Part of a small language model's weights: a variant of Muon for these matrices.
Each number is 500 + 40 x the weight over its row's rms, rounded and kept within 0 to 999. Layers, rows and columns count from 0. Numbers have three digits each. The size before them is the row's rms in percent of the matrix's.

# layer 9 MLP up, 4096x1024, rms 0.0764, rows 3995-4005, columns 128-255
102:500444559490491451503431435432532542470558489497564545546521481447400564469493556488450503516480443518468546524491436436427555482515467475548483491478480579462475513501438561560529543589494464499458503438443477508531488467524539487432475498568530445552528515503498483531506546488545414434523477423436447506510497528488442481499525582529476541565562506460517491445491484467481570590565
098:527486518514493486518526494460471477492497527527611527507454507554554492493537499458481551520489457496587453502540454489470554486432478415501513501527537530526532519479563505506503557455529456570555508539454493594464508474458527537455544440545499489514496484496555601471516493535513513436430537442445481419503465497487463490490503575470524545570547466530492459528490497530485467540471
107:509514535427533562477522508504470494432485490438539517449503506452479484516494496407491449500538509473508453474451520442505470523514558520505450491410529479510590468452513434546516473442512507518408445517556605533493461452471511495474429457457546534449565450508504518535477518550522486515575498478472556516580489469467565505556467526565489503555571543528542495465537598497500487482465
099:514504477462476504477457509500536424525506463487437525475509489541470524458501485515540466476507527472488483485469511486519516510560478478503525545485452542512541550451481444472468429522488484490496478549517394506415547490574501549471541423453519498472541442493447561457608506503556499590596482474524528460453451516485452494492505544489468495485489545467447497430505509491493563527498
099:501545424528535540464503466518550440469492483439561490440474502551484463516515469492506460531540468436525383495466466507476531488501561505526480517510430530413510498500488521528513487527511547535425449508526482461566424544497514566507459541489459490499504480510445518459428455553453586499535514469462537500550532547559529440532484510476455500536522536491418506492515434478529493521517
098:519459502580473516499489523552528485478480516480516519441491532510454514519491547506487512512489558505531445432474473504509535499474483528508497459496479493471548542435525391515509524506507506505505474523456455478526518518493539541521486442596527529494531435492519552494559450509476547440479440577488534460528515488508539532454520473534492479521444505513467517430520464470516474537473
101:551483460535491477506457509501455497478430466580520410525482486520574528515488493553465472498567384437475485586490586512456538551532494429532593463533520462557517489506475487557418428461545481550499462492542530536460496467470447492519486475460480534486544550472515504432414498493428535494418485539496524524480473468542539593514535470485503449565457489500530557498523527528505528565453
111:443554576442556503499529477470500501469447480566466564499510569509457532517559461519551461450512567439449500557594467522507518437496440572538538503568477466511491529518449481484484470480487541530543510532450529511456509462402438456480526534470570499485463489540472454451511535517469480488529447478490496546479438509475427504525555490479484489543491458514502432413555515420531513502482
100:510523471510464477493521502530485552535481472446555506540554497534509551550435439527520548485459557505591541552474430458508535474513548481544505465506477500482471441476535440465530435513418569461443584549491507532503481547464473569492446468555460500497490414444523504438491532542488502462565538508525534528578457524497434516524466485509504479530555484485496540606522490424508475577516
099:466479444481525438508388528551449409513502513565475500503490523516426496546528468508506528488494554486520508512549506543457448516461477461577594486548461467502530597553478613540424552462448493521489521514551486490425514505489534564447478560597472542455517535466489448537528462526468506568504512454525499531437520492456457483492428508530459433472494502462511461455491471489441523421497
099:498544529476487576452514493433487437560528440545482502477465472530520479474498521455567492497484510520497446481539511511521538521603508433514492524455472492515503498479446457503526530470509433518483553513549515459588454468487510468447512464482496455564521510538519505430520525540516566492518550512507498463488559531513556487519412458529454494501493486513494493523501488574532488449422
# layer 9 MLP down (transposed), 4096x1024, rms 0.0626, rows 3995-4005, columns 128-255
092:502528449491463503484492516505493485526486519573457554438481453496531503544525486457490480471540513479466482519481489456483453528524506548439525494538470571534485506448440520514432470542563514481496537518514489534436447494462479517541492530518492535442515448479516510500474486470492468505492501459523452519420462476515509536531458493508566520419525510484546480481520494541558517455560
099:511442512483530519521448464440487539503508524496478569510457501465386456468443492500463569538488498460494460491466520491438558527531480468491416490482441432476469489531492476498568450440529461511493563482572511482494441443475430458520519488607557493482465501489453477443453546527473497491444450487524494566545472524486477515545404489445465491483452501499541518482448505558439525547465
101:499513457418500578488502551501551536482462461446451500510521528436512485555449473449512442480486503511446484551548494524494497540539451498488450570495487487464493502444520466493464464469534423519576516515460557453523487552440490489459482465530469508495492509549537529484480514510492567511568514484466524435558470392491569493458458504546510546444557451534493431585521501464413496501455
097:562514513477552540464510492527431525529439515547529537513516452545484502458551550465469434511507506525523463454452529587477509481507477527526447438564508462484507509521474497556481507527528516495465577473503462518521413497459476551503474524586511401568485478519519474524463514485509504561484475549524582536469515553498554518546526487469490513485512508511514520514575531507572572477504
108:441508445513509444463496483506492469557451540508443515441505528493554522465435420517436471482459513460490554497471486554506537499535517441462522512488485441444572463462491515500439461456557515482510475408472465467435470476490497527489476500467478487525439481396458487450461469536481447516413469529451487471481429519467469509483512527483453494466466480575463455420449526492498499505481
099:505485461526494502490479494507464541503524514598486555507451461479446432493511463487498475509490480560514513571492445502490458532521510480505519530449510536519503510506499493466511530497603462502582519447525538503524513584468529512476432505475518553593461509521550490534491536546516487574480455422476555459470484404411474456487557483480526509482517464467498543513519492444445532502479
102:533434506497476494462466545517435441432470525515531436459465444487473444512449473468497528467474483488403478540548486453485554456539542511515540480472516480518580535492486543475500557494498465513503487542482441517540482478543503478457513511500427489523527541475543457536508537453548466500516521484464530479484492485518509479472441510435541544522480469477481562514457482545460531519534
115:408498502490445463484455499521513503499512562482500488529471467501460493532474450506456494484493479594553500560478534443553528522454523473499440527428462491419447504502525542539546499506482538450529471519547488497489414419420486533574529535455451516515437556443488531530503462506486460504530470484534487446497448516503505536445523475450542453486522452513453473433394560484571427506502
102:464531547477492517498445536452483543497457497464463553422452525399445511487513516493537536499481511497464472470463541477438618540491442563558437485527477467562492490507452414496458504508515543579540472474436539456495401531468474493537466513449515511571501491516450448510483459455483484442488536502450441455543493408465547505499468515492431490614415570508444516512488475444534551477518
101:468511506426534532487434486531437483540500425502456558454491486505499516484527500479507539570458527456411486520481410552512547495501528457522513542546531442527520500455525433553482531525527460470513473427524529529529500534525527511521498519451560467466453541528499537521519472472542461430521536516465466430512422488496532496556569486524515480492494498528531469500495514440534450467501
098:547423539511533521404414394493491480413453481458466460512416500452446482540524534539510499493495481501469437526547493499481464545505475451524507474503474494507502543495528554448455453476495476523457559480492510588455426511435533456495516543493506496510489491514585445536459512537468462508493486430499464461501503501563507474513450496419439529508502470536461441510507467420495511435459